config.yaml
num_hidden_layers: 14
hidden_size: 160
num_attention_heads: 5
num_key_value_heads: 5
head_dim: 32
intermediate_size: 640
vocab_size: 8192
hidden_act: "gelu"
norm: "layernorm"
norm_place: "pre"
norm_eps: 1e-05
positions: "learned"
qk_norm: false
attn_scale: 0.177
bias: "none"
tie_word_embeddings: true
parallel_block: false
init: "trunc"
init_std_qkv: 0.0395
init_std_o: 0.00748
init_std_up: 0.0395
init_std_down: 0.00748
init_out_by_depth: true
optimizer: "soap_variant"
learning_rate: 0.00611
beta1: 0.95
beta2: 0.95
weight_decay: 0.11
lr_head: 0.0107
max_grad_norm: 1.0
warmup_steps: 200
schedule: "wsd"
decay_fraction: 0.542
decay_shape: "sqrt"
final_lr_fraction: 0.0
batch_tokens: [32768, 65536, 131072]
max_seq_len: 1024
doc_mask: false
train_tokens: 159400000
max_steps: 2212
dataset: "wikipedia_en"
Each number is 128 + 32 x the weight over its row's rms, rounded and kept within 0 to 255. Layers, rows and columns count from 0. Numbers have three digits each. The size before them is the row's rms in percent of the matrix's.

# layer 8 attention key, 160x160, rms 0.179, rows 132-159, columns 80-119
096:085133113105151134103055147117157158126128124066143142158112139073153105175115088098142094151096115011109087076084113150
106:114153116147181150117125167091153124133148076158176107172131112097171165078138118153109092104114126155162067116076130150
091:167130038135122123116133112147099118158133133145149104099132120096170170159137098155154235117167135182092172108159153070
098:141115089126134149137118118130097107127143091115181043137148151159125136107150122103120135104114108173087141154139137106
093:108113123151079151125148091114150096183098169131132137174168073099080110153056140109129116165178080158166102078121134127
105:121184136087074156129074119122138166134153110138166153147101142133155149110113153091128103170113134145127055165120113112
105:163092092153088100115144043114160128136105169126073102105116174144116124118195204105122103148134139211071093133131146142
102:191070102131122080094106164133185105131139180113110132133131107152168086089179146142038126063118136120081051126176065114
088:097135116109139136185142128179086117161110146126199143115130090092167134131067122115101159195164115098090154110142107126
100:144148138129089120087175209137129112120174126109106107118116172108168118087158166138084070114068105163125122156128094150
100:117135177093094174092198137124113152132188104118119107172182130108160090112104100144113116145161081110071106175069133161
096:126160125123189092097099117084122130143148149046117102141135169167059080115125180098147112126114157120144203115157143153
091:140100106154136141169188104126133128146127110132099120133095099140108170040153166098116137099078179082127120134104095053
105:113118116053143146110102173139115142196091084123102113120076208100108158170088075103159222136122130137128151075086130093
111:122116147119104140188130135146092160079164144129114142162153178106172124159111120123128127139120139097158129130094157121
106:107118157138145118132120130131142155063153107117132129129128147051154191049101129127113110160111172057170122138099102070
111:124156069137116138142099062126119095084142139123160156119115150117115089129213113096120142107101098199081054185117120148
097:177151134131096187152117152087089159147076129132120102117104094074119120159157162113156100105150120149126164147180103079
109:147163100144143191049136141146121101169057102095082121161095094124074131115142139134110143118124173113088109082124164168
100:128136041117147118161116113101168125109100182143167072090113106113065118171116171125146113093158112107177125108098169120
089:170107145089149091178134093159127138117127146108112142135146127177111102145115108055120139087099114156110131101104115158
097:080162127164118190111189149110115147170163211130134099155093131055094092113139132150116141152187109127077143112122125121
099:157162113160116120096130147197150162151147078141165156129138114118159144135147088107127103055050122127102116183130140139
100:108123101112113140135122114171071091135150107183163101163158130115146137112094146177133099159168156115172074118169068143
092:147123176143104113151123109130143103091143111174190128160143140150202137123122154127153123126142099111112124121132147076
117:106142150139109122064086158121182148057170121178086155151100161095136143074131139145119154173149178085168149125079104112
103:123117129098163149129206113079088103098109111135140133125113106139169179062055131048169181168173055086078145123151168136
093:137127126112125145120085154114137108137128199081126088113160157167061152131146116098208124141120111196151159152145128123
# layer 8 attention query, 160x160, rms 0.187, rows 133-159, columns 80-119
115:135140165147124148148112124105114156151163125123154180131166199136135077120102110131112129122045185117155139132080105080
092:115129102145106080147135112161154118129048120126086136095122111146124232133131145074107161137171099157060075098189144171
093:190178143109142109083121122122173115174100110103135169100072148127151138140152194109172143075085123106159121107174132183
092:125134113067129118163136152070128168155099193161171154099143125110124065126148185129170106081131170160098090107169134133
111:088160185139057139091133150119064162100168126126145178127171196142149090076108071131168106175101171105126111122137101134
100:130164140046116158145206123085164124076169176089141146093125124125081139163132142118053116103104155178076117149159070153
107:124120144109144121207159146121144140131209157171161187084160137143158066134128153151115096074100144110143148108147104110
081:109111146149099095117082131179092111207135164126134161137140122099181183108107115160099083124189122172104126157170128148
096:117166137166178070182086177157116123078188169117146145123137081168106120180168153192089075098106143085075152122097103129
110:048182169102151111155115104063119119095107143102116159075167201096091057112150161108139123098061164105211138106139096097
095:165126126170108144137112095134095167148084163100089075167086137170073162100155161132170094132153096116110152092151124161
096:141087162149087211128149090112058145163145194174085109212119097132095149140135103147109160171110098088134192144117055143
102:161104125044109141114123112115139178159124128141181126182065202186109115148169181136156100132144115132099112137103198127
108:093126125146148116113098195152111108088152079120170149142169106118162168159077080106159141191102141077196128134136100122
116:096136124131127220108148152154018156120196120141118140173156167145159126104063116169100116200086120078128132172080078117
105:136151108139099097171080079115134132167108136107124142086189098171147126144198161100143151109042149127093080134169134142
116:144098100138127097103111118153156140166100117136081036110118139132078162146143133092129115155198087157091065084150157160
096:133112161145116157142190131087108158114163120139144089118083170144117115158106186200072047063119050163122083131079170155
097:137143078084104136119235138055178155150106121150091137136037118130064142118138163057097147039172099128119105151150114210
088:138168138099105092122196162128128148189113095104101111134114100149184140147172152096122127088188180155084109138171157179
095:153119089162091162137086131113156171153076083137125116063121112018143066127123156152139204111104144136121133125126122176
093:131161088151137116115060151181080120110163089131137126142128083199169134154148130118131167140139128153118116121086163101
103:103075116131118136149127099127162079062105124103102133064159060092119146159113088129141136118133153060162156125135050091
095:112147186127112101175137182161129158101104078133126110146126145138112122122085127095126053107150133094118132112134167092
122:058145172102108154109163124136082158104200163198192141181112170090159082101099143158100147199138153115157144102097180097
091:109106181070153129124067088143118167090119122086137130155120104199157154138165169139175104128108098141098104129107097122
085:135114098076124073138141151108081111146104166124171165123126193145062108159143112105112170197158135163101151160122180166
# layer 8 attention value, 160x160, rms 0.174, rows 128-159, columns 80-119
087:093107127099152144131181099177117122127103106100144186074091110085094137090088172155152178107175093101125164156122140097
102:071090137145138170106150073152075127095115115158103162172148128135139122142143069166171135172118194125166144127159098131
094:173114146100104094124132139100120119137118095109176141124103152150153069104073082205135115134147145126181112098119138096
094:141138178113091103137170160107154173132074141136149160147141113174121102137105156083091193129103150134142093064082095105
119:055112121109107120123136134086160051112170137077166101127128085125077084126094083123118121128112076122135121118094096116
102:083098104119162154143146121143165134138153122161111122179130126172150090134097147161142106150070097139101120169116131092
099:118118158073163162093160119072112161052151142174168089146169207179169148186166096096140163132152179124109153122128126066
099:090126098128137184135108104112120125117082100207105105145073076149136166126122129108150177157189090131110153141106122107
092:107167104079174128129132090165139168045183144105127167188117106163165134107108148126135138116104145152089151163107107148
102:103067149142101139097152091145145112138124140113089111135149148160129055069120143137110177155103121155155138097168126095
097:124103115114051135141180200115095149147189114155117090111150107107188138171131135115090161127105137137162162138123153094
105:128150172122124108086172135158083171079116137123087129123190104070132139126184138129153121144127133118100149111112125112
098:181148137138122135144168135055058128153190114144117157165085122076123127088133178087155079140125101154134120098126126111
085:139187100079165173126116142107115090180079117111101146116129143162138175112104173143160178160152123112050107193131084131
092:070145130145149113094144101167129189098092139137083181106158149125135099128134172111148157143077185135167177092136103121
104:134199121106076150150121050080102152144099136108125190179118137161125097107097133151153157105063144144154104072140077132
100:172159195125140115104110086093082107106141122115103135161114176147150130132150106179143160127115165149146181119137076133
095:136168154161170112138128134157098135133146131133176122113121169098083126119088136164131170196142146060100103112075177114
099:202111143189181133149102151087125115176125097077127070121133086180152173117115131163095125133152091114148100078147158129
101:114124143181145127158103141117102100107076110104122083148154143105081172147152120106117175134143136129100096120137179135
098:154123175127059143151140139085123139092137157134107132081093122113136138141108137170077128165163162124149125171131126161
102:141119143090136147164137134099106110122166124115092176124120103112104120162140085066168133101125114076146140108136116145
087:130165132118148164135160094139154151131061156119138124122063138120112109059170180092145108095165129124127090156105158109
098:125131144134169174112124146081141054152118096144122104153116143160070136064146187157150104138136137107088115142133134166
086:079157084103147101160104150094134074107193128149155085121079124123124155104039125077123149149186115117084115178118158043
111:182148124162137099152101148182148086133125120087137080162086105131086169119109207138127105075130109078107050139137162137
099:109095157138192145124119125127126126107145137157130151139143138150181131146114124147116153131149171196128157120130172090
104:141144120167115161157187138152138149131106140048118147154131104125157131084135119150153153150131133106123150068089078180
096:195117137105086112157117171160130079119157135144183151064102147113143136131077154163144222108172123147190074119192122125
105:166126095138123116153139137070128092159161193132129088091103098116127123135131148136128134151177085167165092130129159121
098:103128104136124135114148090116123109179205075101140165131108070181157086128084107161126101115146091143166129082196124056
089:101160123123093112080113145110149121142172153131105096159112151156120177106150139145131093113145117107112092168130115122
# layer 8 attention output (transposed), 160x160, rms 0.145, rows 128-159, columns 80-119
087:149139173148135140163113132115202085155127100141146148164075156193162095146182142080085115101070160141086089171108123179
099:128117100119123096142145113082156119130105110095139117063144112160092142134122129082055138151153039202082117097145146138
101:071105145176155121150143098085114038086124178099053089122136128097155129102162131096127146144100074069113157118133107110
091:097152093130158061157105121146146138182142117136156110138095089161169155113169131154125091105098142107110116132180158135
105:192066082195113112143128108144078118175124078077109174086080106106179187117111164129131120110247131147099103126157123150
098:159108147148104143140127195073147113119108169154165119169114134122084145138095147138151155186220167111138118144098179155
092:132129096133145092153094149157142094204055131098058090128134145132075065083108165165107127107062117106125064120162134153
101:118150079142162078132140111115093110141097074113093101064149172127119137153149134154082102133048143165093156126101132085
096:125084120103138157117130128073062198141119107206103137111121154120103122064127139141101123215097144118163169117116138119
102:153157118101114124162115138139164110163147134095148083134085167124140108184175154101158127136123148107149111160164152161
105:131113102100150140128068070149170143092136147135103134131120144161153089140104053179163112194120119125111067100162129123
106:161113128120112132119150133132129131174128177114092162170130123137135161098133123135178122079062089124171033063156140122
098:134121114105141113128135096099119191133149082130164173100140131155123081179124102136107124140155167060131123166105107144
095:191113005126139108088104146135107107079106122141151111143142082121121115102066108126060065151102095216179108124133112135
090:138104176112112149110061136107129093116116147166113090173071135136128166130120117170144093118141091112079114123150163083
100:170096095109124100102157137105142160116092139148128119092044118159139107158144170032089115053143089090166124142113144161
098:137103075154172129147139099131181165151100174096112121115137128167105142120126157132130086156128099149102136130124157063
091:133071135140139115144143115120153126142129157144148130149125162163190126162137149151110118044156131106163165116160189121
096:060099129099134096117160148134136106072125160152131167151143161057128144107121102097144132147143137089125157125096075093
097:106117094117094122099133084124137121151120078186158159094151134085096183117150147097047191049149078104181116115123197070
103:106096117134166099093140138129120121098110121147134096125171130139113063147117113113151115077078075106142060114103130080
091:092148115130112122168149132163129116170133150141087157182114145125166123134162129160044141150175211172100144135105122142
085:134119135093117127123117140124094114123171165145118183156140116186108094123157104171069123082037130180133114106114096120
095:182091165125098060111107086087106123120098162130116132162048180060101109122138125106142148076199152098137180168077139150
097:142140144128145140115100106076121113129117106122102104142193132125087105110165173179105130093151142161160115144111232179
105:093123149144164166099112163135127136126172122139173171139177166143162085106099119161112105198122184062166147148058078033
096:136105089089117115190105143153139153190118102152132119095096166131114113170137096056183143133094096112114151140147089119
099:132089169122141101109079103129159179142150176115139148126056106061143145122112102154150120139107086085126098174124073108
090:099108155129153097106139071045117156124121142109089142182150096147095136111172126064152105085091147109083152163074145088
101:148101125139065100054135105110103033109161091107147138131206082121134143105147092112125151122180134124117096137107114108
099:176104129109136082157129081108134129111135099164174108110137121100151097122101184039160179131136159151109115120121086175
089:179131175123168199170088112137109126095140138161104118125152128081181183134141134175157115182139142114144151111089087088
# layer 8 MLP up, 640x160, rms 0.191, rows 0-107, columns 80-119
114:149080160074159134164154074120123160121076167198179104151106138093133074075127173112171147147120213147120163059180126122
101:170129148104068166105048105083096182077084148135133156129142160110119108073151122146171130115117140147140119067109136159
098:142165150098067178133130092081117144117161159158158125132159108120109090103167121156146117187184095116126197160139162107
098:149118147132089122125228120149141100106141195169174137153114083078067082131159122151110151148145124118158181118157157126
105:113112113131113087050151213105117179153107148097164103135090124096082151137206107131158124138119121135141120154119204166
095:153079149100102112167141124061119134105106123153121111163135112183155146170159085143130108145088148128130133104088180170
095:122190108114122136111165175166136127125097149143141164171108108155071163091146090169096126183133123084114155169093193169
105:149099154103141161086100161167090165087145161161136095109127160183111130128141108102154147132142099107121121120182180109
111:145112122093103157141121137163155114105123178092121132162091149099134084174136165155160127163079153176146124150088113161
103:144150147087098151121122121057111117078106094108132106124093074118167117138087208131141166097139161054149113119126085146
121:108089102118147141152140112110122078117074111109175074162175133131117175137118111105125122135113088094102165139093185175
093:139143121126081172104108126101071157142152113119093104134105152150148106035085143180127107179178111106128092118120115095
090:088130147156087131178134146144141114146139132117109087135135123073135151131146125146129179145204171177145133187073207106
128:171112153151141137136149120119108088104145140149180131114141110137119103148088119131102163126140078117109094134068141115
121:179152151155174163157125143073172134064073046155055106154136178177109126139154096168164108112105166048128136135093159127
112:122131127112126105156101152157090108126160120133151158082118058131148073146145122124148175210168174105111132131130119142
102:147091147100162151130109146149131092137212111089118111236138118109115152117131190111118164183080140131110106126129181146
087:127084113096133109125106057173110115095101069145128156058108090112111172100054137100124106140099125187117155086114119116
088:157162129121161057091124101070190168128136054208103119134069095107171144135094091131175141206138103077084128138142116086
100:147075101095133139130162115174165092099189124140201106163129124108150089119128108127144088155145148107117151104072102144
093:095165087130136062101165103181133149124091104191154101182102120159132127188124113162158154079114085127119143084059114143
110:083181093121118161108143165147132098147074093143099124181094147146173162114153163115120068142150105147118113032123142127
102:133096176114154141075143063162083150108121122106110070158119153130072163098171108141095150133181153124080103136144157094
101:103152120134133131157163139155155136096118176184112122165102137108139100057129124097149189129242156125145160111096150131
089:106184206082119093160143119117105148137086093119175135138111145158087121083122097138103115135182087102099135144104155134
105:110124133181107123175126181140127161115128149150140144147148152130155125125150129146131044159145108129127122120108082137
106:078126166135164135085141159143140070126124111177116087151113101116157127140079193137150152136136111147099071163126080140
085:170073216072104099087148116134151080146114157076113171133093103094135120094109164184140133106115148108172142140152178057
098:145098136134111151137146197151187119119159157107052169123132118104125104177105067157149178138103210139106149134192142149
109:146112186090145137170112168090152177059133127153133098117087040173165111168146120116113077134181156087142128143180143074
087:114179093181144137104096121186115172103084148068101128116123136138113090136129112101168127023143139168155121141126155189
120:105120101106119148093137146154183080108161165084142115111120117128100163141042155115114172133126114121087074164085141150
107:103133113103202113184152092123084111215082135121073111168185132186129123094070127115107065160091169106166111094111115130
096:173095095130143116121132136153122095195131037133088126092127071088161130112106072147155137181136122079136123179140090081
113:151151156135121120147099091132112097133067138141076065181191105192132153188066167099105101126094132128086107105103093142
085:132188180119099085115058093057096169102136127178134162118111108146108112165120186125168131120107117157115087152074119135
092:112153057115128112037067097118122168106133095088182134129145111109176205149162118096126123138162126086155131076185170131
098:067122103153098145103111031091155135109127139130137155122181072137094186102117113127094150141141092101114144137072098121
101:072167119150100094040178124091139101115159079158115107144076112133142141136194128089174155054137203170114130144156162163
091:076120110089078125150101135141096150089189094130127117124129133167074165175130092173106153114139157143088118090146105041
112:147092130125089119137134104093108147097173099118122118106112137157114111058107198147131161083122165109157059105143146146
107:124132162161142176161062132046098133081114119160167117094123123147096108079114128105133121138152129099157045131137142174
090:204145115117134132199133147115134162129064150124120110105107144128131124100113119129122105110152145132094151101119168157
086:184149162140092105081190057073158165112080147100127084125164112114050149140141131154116087182152161122106141138108171135
093:136154142148085182158085129088141124094139135122140154106132119150140104166116138108142155089138146108118120053176101173
085:172146166117241121182132137092091124158120170162044111097165080196137103093080168099122099102159148096069173120152153093
093:076150150085125178107148125096160108195100147086079103123124080193167136149116181121091127168062134145139137146047098133
095:170151111118127105104202157159100159142076101153152103154138158118064088128095079126130119110127112104141137123149161125
141:085114153148171111075146147139147102116129122141120106100129142134124142169145068104157121121114113174150124191125141184
095:138166166110118133144138099099129104139153163116098125125067131094128154037176154193137127080130136127154002092134078126
111:150111121131132160152110098116110130105129131147102080130084101138142157144149139130132132132149148094117100168100178133
087:144105096080147133044101166090141055142036138164134129099099150098085099134092150141158129095167188087079146156090127116
094:072086085126108137189124108090123138131131114166117162077130099152157198098135117169152110146125141047067112087114108160
096:141126146077116123087067140174130150140170091131126162183115150093166142106081131167107097137128165113163076131143116090
088:134138114136083099135085131106150130061141109063124069134134125088110106092145047132143144140158128142146158155082110117
088:155135089142123109158084150108154028104139141083135070077143141087159161164053118098111092123111172121144125132075097200
082:125058138140197120117110113153128098093123201093109115128149143140123094142075200189161176129113104126101145166069059140
105:148184150094147082152150096092157146141157162091193091077164117117146121165130116168154170076125129180142097052122136063
111:148203140138121085132111104121159107099109085150144121134094053083196087114104117138126126093186137120146081166168168092
095:144090183130111159074119116166145100117125084116126164122108130136169093094113158139120086096104122118124077116112092160
093:109083093088115138072111131064116144110161133116138154096193106108097136109114117133132103128184125119140133137095128164
103:051159097157151155126122124125132133208125211152109132199060153164156104157186118133106172133168121123103134114118122152
088:120136166113124148137166124142079125123090120117099139106136138149098115114139133136075136125159150146169150125082140105
103:107136034095113155156135106102147160112119143145073148194116114128177092179132140107090129153132147142137131106116130167
090:159095100139103096120161131133103169189148145206125134181073136088112129184162116131144153116081071123170093123142155101
102:074092080128127190177141110102096171164156114092106096156128119116080109090136143152128124117171140131108105131154108071
095:133114156147141155108144109139132146140134131127131187121128122093091155168158056209115110094147134128060159073165108157
092:129112125123134188169111098137078119135152119156118161113121116125149130153118140105108168077149110055187128162154107107
089:067088095098162097084111152125069149126129107161122209135126062129121092199142133123206131111081140169087064103111159161
096:150205134065113139146154151160080146112115167153122100134134113094160117138123052115139099153147171131111117133119125133
099:140181161090103168085093154117103061124118085118087158128119103164147173124163086132168154109112132130153113105110109159
101:202086105119115114170112131142170178089142167122129081089141113097108113148090164116108115150140151142189131076157115202
103:077141197144102177147145101125089118128084103121077121126149097176095115085127149146083103120153161136145117146121151147
099:074095112156105161115086114193153108213108165147094127128168148121106101103122146105094202136122132054146125097117147094
093:128092114126086152087207139104118073083122119150073152136106103143154132145155163120145118101110138119132139149076138114
111:137169166114154151160123172095163145151162185138096141130156110084077103122085058101090098101123144126092192125107127156
086:108227148133207106115192080124144118182093098152157094127086116134125087188047114120140066155082126143132097118122094120
100:101175129090172132136151234113137133168162160152123083135111087094110120164119150102131071093144140103151071145144165136
088:117121123144125185187148061205125187128137163144123149093105154141118066178146144161189133156066123148166089115106104166
118:058080164118128155121149134148034073135159211082146161095120162157117117090085123109076156080089137090108117215129142141
096:098172114137146146172097157133117099200123165179104123138116127120154084174093123120118105170099166129121073114113119185
130:127117153123128146118107141123135107162112161147138150120168075088142175126177075149127124119161183084136194176111145157
099:157150103115161140072130122121096175102143099114148141145118103204115124165103155197139091125126056155127128114102045135
102:102122080137104143123148143107147141062147182174148138178192102131111137115121132105127092116174119093127128076166091089
096:139152135151131149160137153094108163151176142129148112124139062177146122139150106092126139140122137072155118136133183130
100:117080171146117123121121136151131148136110132120078137060126124114102158113113094096115190150102145083081152128092170130
091:166144148133096158153126168078121181139110141119115057142176130111090108115074142121148140075154151077147096170200151135
109:128151202109137132123059122093201115129128109160085104136116112146122142085162115081162140123122231145160127160135118160
090:175158150099097115133083133088180120130121166161094137114081076115114133082149123137179145152085132144117130130145097109
098:126110109142141132106107197151181075131136131142114116125113117086104153162113127077152161143156112114186174157143129156
099:174103133122137141112118144152128128168105152199157157193135115150097109073133097117159145152113143128122131114121129030
095:092111134129095112153105145118104151182150125145123120140115130143033107112114081134130093151096104116094075149091134088
092:091121099138125079144164145192124090139116070147161163129115132138166116142123112135144125074123143092134122163207117116
092:106089120186115156124092145179117149122093106133152114081151111137152104058134167117120130118170108120121133166110125098
107:097137141146084144132116151140089085129078155140108125149120128123184087120150118140119105145099129121087167113161153115
088:040124119092127144156168109125083052116109151180148148098066093137130113110131112157176123162124116140152164108142165159
087:112123136165155090139131173144149116110129077102147092073167115154137175153144158133134108173110189139086138167139143098
098:136182072176096146127061119144093151140171163133145181149165066105177124125092134165105156150106131100088127089120182125
083:112109129108104132104083129238113081150142087113120142115152188150156126136134186122171089161145183120145075100146182135
111:107150148087170159075156127161113154116101128162207121068128086129095103150129149101172206117125151115159087108090072177
089:121102155081123106123113128105126207135099159170111102108086095121134103207141066164122164088126146147137138161063166129
078:109146122091124138161123115103173135145148121126167179101108091122085166159164098137099105164114175074147140107092145162
121:146062084162103135131096142189149139113112190166134119152104116162078229148174109107106189081141168142118102134125188109
118:159151144112045145181098157144135132164123163186126128108161124073111090123127086089124104149092153163104108073105200139
100:133102108106128189131096127142158203136120055157122159161144187170113158128097117100105080140151128139140156145169153145
105:125122133169156084132123155108163141130114173122055087135153160118135123173159123149133113133169118143178060148099115116
113:159098162124102134106102132097112133132116108146135091148115090154071099100062188107159137153166133178107147163154070209
117:131179170074158077163099097199068114074115110082179098135170118111165134163216173085108129211111123166180197152093096132
# layer 8 MLP down (transposed), 640x160, rms 0.191, rows 0-106, columns 80-119
125:114142154152123137091109156142091091110099147173213161130128162112126161048170133122086123214144076134210131087090093181
096:095142072123159088102238128132155116127173093111145097102145080160166154154163133094069214131174151084128117126134109127
107:092170134128157060125090117141162146088099109113121152116081151127142142247151126141135091118094153069172087097104111150
105:128118152117124158163131173118129151152138121088160160088115050181108123092128125096163108110146132079184169097092140129
059:096107099116189175117116085100125146115094203156158146066181153170150137158153174126083115183099119120092122135126135102
100:114151097159086172126121136180159090137227177097151133128125085110080155139126146155104143165161062110126158143128119122
096:137146140155099116154124133053114149116123093116085098228153130131124084158129186101146117071157156117125089102134106056
108:132127119062182098107145108137125097114106085075107075120191159136118141134146174082201120073140182114161165164104084174
111:131137113126125093063101082095116132143082056103104121104167121136087157080153091074140087098127093134117141110138185074
108:127114114110125099110146108110139117174129151120176139085087088128135067115139180144147081137126118124172123124121120104
099:144085112136176060157149099202124107137138176124108073183090117145135203079091086103153118163171095120077160103069117164
110:190140144144133175101176129085157143155121111101136131142092085145121132215077122093172116128068133122205106126128104171
093:087100063177107144139116104096129099127156092138116094142073177074077140094173158128173158077090099139155150148145078104
136:115107119120131121129032116129166072125178094103155069126136154116160166119166164154125102185195126141097112094103114175
113:129083138202102148129147132107105132150118142167122134148120171135110146098077091112173126129151141092175123129082123155
114:135182154142143162121114127162160115140121136130223105127131150095145128124127069172159131103187060195075109151128121123
101:176066133178084106119145099139154117081113095072160168112114139091159121111128159142147094108125116103171129098055158114
076:120046103112092109189140081161140155105112132124130182118141088125127082155134104175085111122149141105064108101180151097
079:100153126144139139141170064152104124086098143123073156126103122144133105148143149137129142108150071172097102119110113120
111:119156167185133096133109114099126124115090137112138133125132194093154119163127131108165147129118120106128135105112106147
093:129209076135090120148112126139134186105051153143070101150144151130136089126133109125130164095152149097150125120083151119
099:106074130097151182108088114126136148124130153107126097127103166119119101075059096093133137150096114106112130140051083124
105:151130110147191090114142159154116154111096037070128165123094121123144126098096160152115093111128114148095117089153126066
106:089114116163141119093187144093125123170165128213159122134131174133104177139120116068133100080101133124124139094091068166
076:081092094080123163089142102129111112083127141127093144082158093130071114103094090144064175120086095209109117163141159137
104:126130116106188155093155105090155161088117120104241100128158052064104081134152200108072169087123099085144091107153132157
114:114147064130137155172174130187145116146128172157155098138157105104121098152144119069133104142108098166086130173105113114
094:133130116197156146197122099108141144126141047133069136130106187083097150147172135097116162136160079134152134120097107148
104:132121114146125059128148148113127168229182070140114111140173078161146195133148095105171125086151095108138089125153156168
126:135135142134076122133127139103121138099116150120144159167157160137121027131159113129126141160106144097120090141167141140
065:099103077121119116172180107154132132131147148132146123148076157099160178063159125144094106141187139185136174074147111161
107:125082139159115145078110121167054144127041196130165120146072119095140176120140072121141160140164121079124133137085133170
105:092133118115089062130112096095116162116159128131084093138162103199114161132095180173150134135148054100165153101167126131
096:144129135176124088087125101149176090105159135179085133142076134147134123100093073092133142132066110124126170105151123070
111:082122137119103114127151164142133167098136157203140042113093112125131165086132182095157150135076112192087131146134092156
074:117104117103158091127139126149179129122152131112150109141106119139158214176103112171154145075134064180120158075116150146
088:096111173138148158146174120181121184185185171154153122089098135084116097123158122134063092209149135121103103132104103173
101:157114104096091174132171127141140174098148143117136117147111095161124132133075085182093121085081102152129056140107123148
094:147105038125126141098124141115151098104164167144080083157099149112120130105103174135069205157115135144076096130127124139
092:083135113100160127120133136070118155084135102143130097122132090185092130121144130074108183051116137123066098155130090102
107:126078162146117099135131107123099089168156167133125108193091082131074128094161138157169124100218123085130173149096102106
109:082116133101146071135157139122124141112092065154101113166110122129179132088107146123109119133103126204092158188121098077
100:112140132170073102155108103145129125084148096148137166157174125183163125153153194077139139120132117095122104130113130141
092:067136110147147102110080096156114149112163157115167103080116096123196134101097140116127130202060160153134089083165092134
087:096124154159140124118175161096181099163133115132134163123064145107127218120125200112138123149168138122083151156189107127
089:090110109113160093109135143121164142161145075184154172152104126143099104100115154161122165141155135159111151152178201114
100:098141176098141114147141103081133137132096074130078162111154093142147133070139166093167089105127131084164127070171157129
061:050135094084080164094178110135141096116147119121115163101194164125132085109101074143076094122201158199093084125135169115
152:132103071171167110134142126076153137088124099159097115143124108201171129125148130147185132138125102107151123123128131170
110:147179134108120130094123174139129138144097147207118086139156110078130120108054095057095118104099101171151107174057087121
104:137114122161091130118120122187161130137109125168091138152075152122105138079095114170150090212099080178092191108128152151
085:074117146125148101187130152129162175152135135130147165143113076084093167104126098149094049163163116201128114102131133087
102:143198139127102137157136184191131061106117176142151164076134099114086113108106141162130174154141161144118157138120108098
098:155139114175167137222126174118090120157113147130091093121172119164116128163153122080168094115092088130148156116155155095
088:105139135166189128110182127057106108142102121101166207125154140199101095130101193084113127146109141119118081139158111060
089:089158142158130119113096194121125139123097141161076227169127150105066083117108117112187147129138139150109115167111129111
082:088155136096179098144142132105141180100121151106121099130139128167130165137131137091159074120126081181106161104177136132
108:181115141091095111125127137130189137161149133097169131134111115130129130131163132132113099132156097135131202152107098113
102:025112108139144087157137135129120149132132120149122124153168146128182144087143106186116127066111098065078136142172173117
082:144122128192167096130101124164121117135180145088070142147106178093099156101152139096135097185134100171122231133150122151
068:111139113130079116121164136131092156123102154147106085113158081154165068140097083192070193113165080150108109168169159120
116:179138074124071137162131117135144167172154115094088181149189149173143080129144194156154129108115077122109158072126132120
083:167062123100158135134119138158149065099150104091137089093070154172114169106118143137125153174151125178145166116110159169
098:175087113116092061155150136140165131141162143097138143159104124116110111153177190109169035124147160107152110115140111098
073:125117064119130167106086136140118125107113132173147111108183119149109108104120140112103096132122096119130063091160199113
102:122142141125055097121082070124085078143146101152088180069127159084091096176132115182127188087089118103158098111144103120
101:134120132185149116155165123125137120176098112064112084145093088089125097104146154110149154137175159135228065129137142146
086:123093134173186064139173145120122089159173152112069080134061098141084159121145147105106141142133152189097165146086142171
073:070152086128065116162160114136155162055128113128098163086098129161114112184121141136105168126153075171145125127111099088
091:143151127166098137115162088133163116148166139124134111120112160121139069070151110135076129187188085156157178142125121104
105:098086165118121135117143074176169147139172133127142116122145088132160101188121142132088127101111033144112142127068076145
096:084133086083078099120111099137157086093134189127096138109146087134147134147114167136162108113130142048188143108187095176
109:126197097131126151085104138129145140132118101137123176124141156073086082126178075157133159113100138103123014161132144141
080:173099105172149138123106155212194122174176151117163116149070116136118148082106166129158159161101107171149157128123080114
095:140146122154136112160124074158135108119066101127161106127125192100144119114122102075107108156172088115157167141162083144
105:132102130090113119096117167153121116149121093119088173164139049144152116116112159181115098133193080137148071121072149133
098:083129079081202133135132078106144180133173176134122124098165084147133091156084140110133131131127184106132171176150045098
110:070178157130124138093152127170142171107094135116147109084161176073140085138147141123086140086122116101101125087121142077
083:113096108112093151135113095168154105123118159103097124083054133166120222144102164109119132139204169131122158110126131092
106:130064116137150162180115142162159108125110118113122099154083113115123155187163124081120132190115161161099168165089146107
079:152089118146147063185113128142189132139140145109139149133076177124109199128108119105133087155140073136121150105124103114
126:117165161085141141115137137082160090177128097122100175133119119117140179149190016087131064123129136100098135120086164140
101:185053122173173059124192134123159156133169095131141128163073093093125136107137156126116115152083114106073155162161127148
113:177123177113135091118122069089143100150078184126046193112126177143151109169104129118156085097132145122185114113135085132
101:120094131141153144167135104150159130098144148134105125124131128137156125101088121038103110123120127135189102126079132110
097:139209113126055146142112135172141114124091127087127116153167140101139101135094141149064195082063157149185138117158122114
093:105137102165125081117138137151184127138140125105085114165087174124092123087103149137152119152126095148112114126101098122
110:079135069160169105087112123170124164106115132129153039102150181115155159114101085095107147190118110135088125105100144126
110:141129167114134108126124159128045112136098127131148107059143156181111139190077139124188129105146055104117085115137136080
112:098162069113096157135188111113182108149153043107127165101095109178126117089162218121131149101161146117108094136113160089
096:158100149142135160086108150102144127165137142162078082107180109151150130057083064155091157098063100116154081122142125136
091:164100136158182127176107114092072080148102109179114114136200116171091147144096149181121121196165106133141144107118126116
085:073186166086117163108167087087155129093104198142121077102153131139165070145104155128088142152171200158108151092151103128
067:121124109095100166124147154068148095113146164126076121096125142109153120105172104128072069079136152183094181094122131098
105:124103121142133143107135083113158138116171140115177133068152117126150161120108108097115096092133140125169107149115100146
089:138107093183111147101137185083104129129160125075146130099142131106150125147086077096117134087094085158152082164113126113
089:150137109079134143089120182122145126126104063088091138117072128131134091093139167179089055108082081128093106129146087105
108:147092120042127133173177141119071062117109077103163140108138186078102112140154111113093177132090137130152117134069160142
086:136114120110069153094166171081134080112136146179135108147107103122101093057147138064130152093119110190140122139119085130
109:130173126109112083168178124084160176103140140134141099146109199116027118139174118163142092158111187108102113125168095095
073:189155146152097106135110122129123066076131103163138129079172113163102093175147173150133111096156130144111202155158127085
080:070119013061105127121087161115120130130120087190116111115118088086067120137121149137129114171171046133107138098125123121
107:184114043116163048116140131176140122178087168147100115154101118142151192086165095134146163076175175073146111159106139133
122:117162131115090171172120183182141187134149199080104138188113097112148094146130090165107134154132075133150171128106108148
097:133140089164114097102135162143116129050153078123116123110154097089159161186183085121174073127124168110155105138144147143
108:116100083089090144115180087171092107126126124096146102122066067142070143104098142074093069095089145168085113148083090093
106:121051144103083096156173093144153116101122138103122152090160060153153098107157146056161088161097133139145173136097193161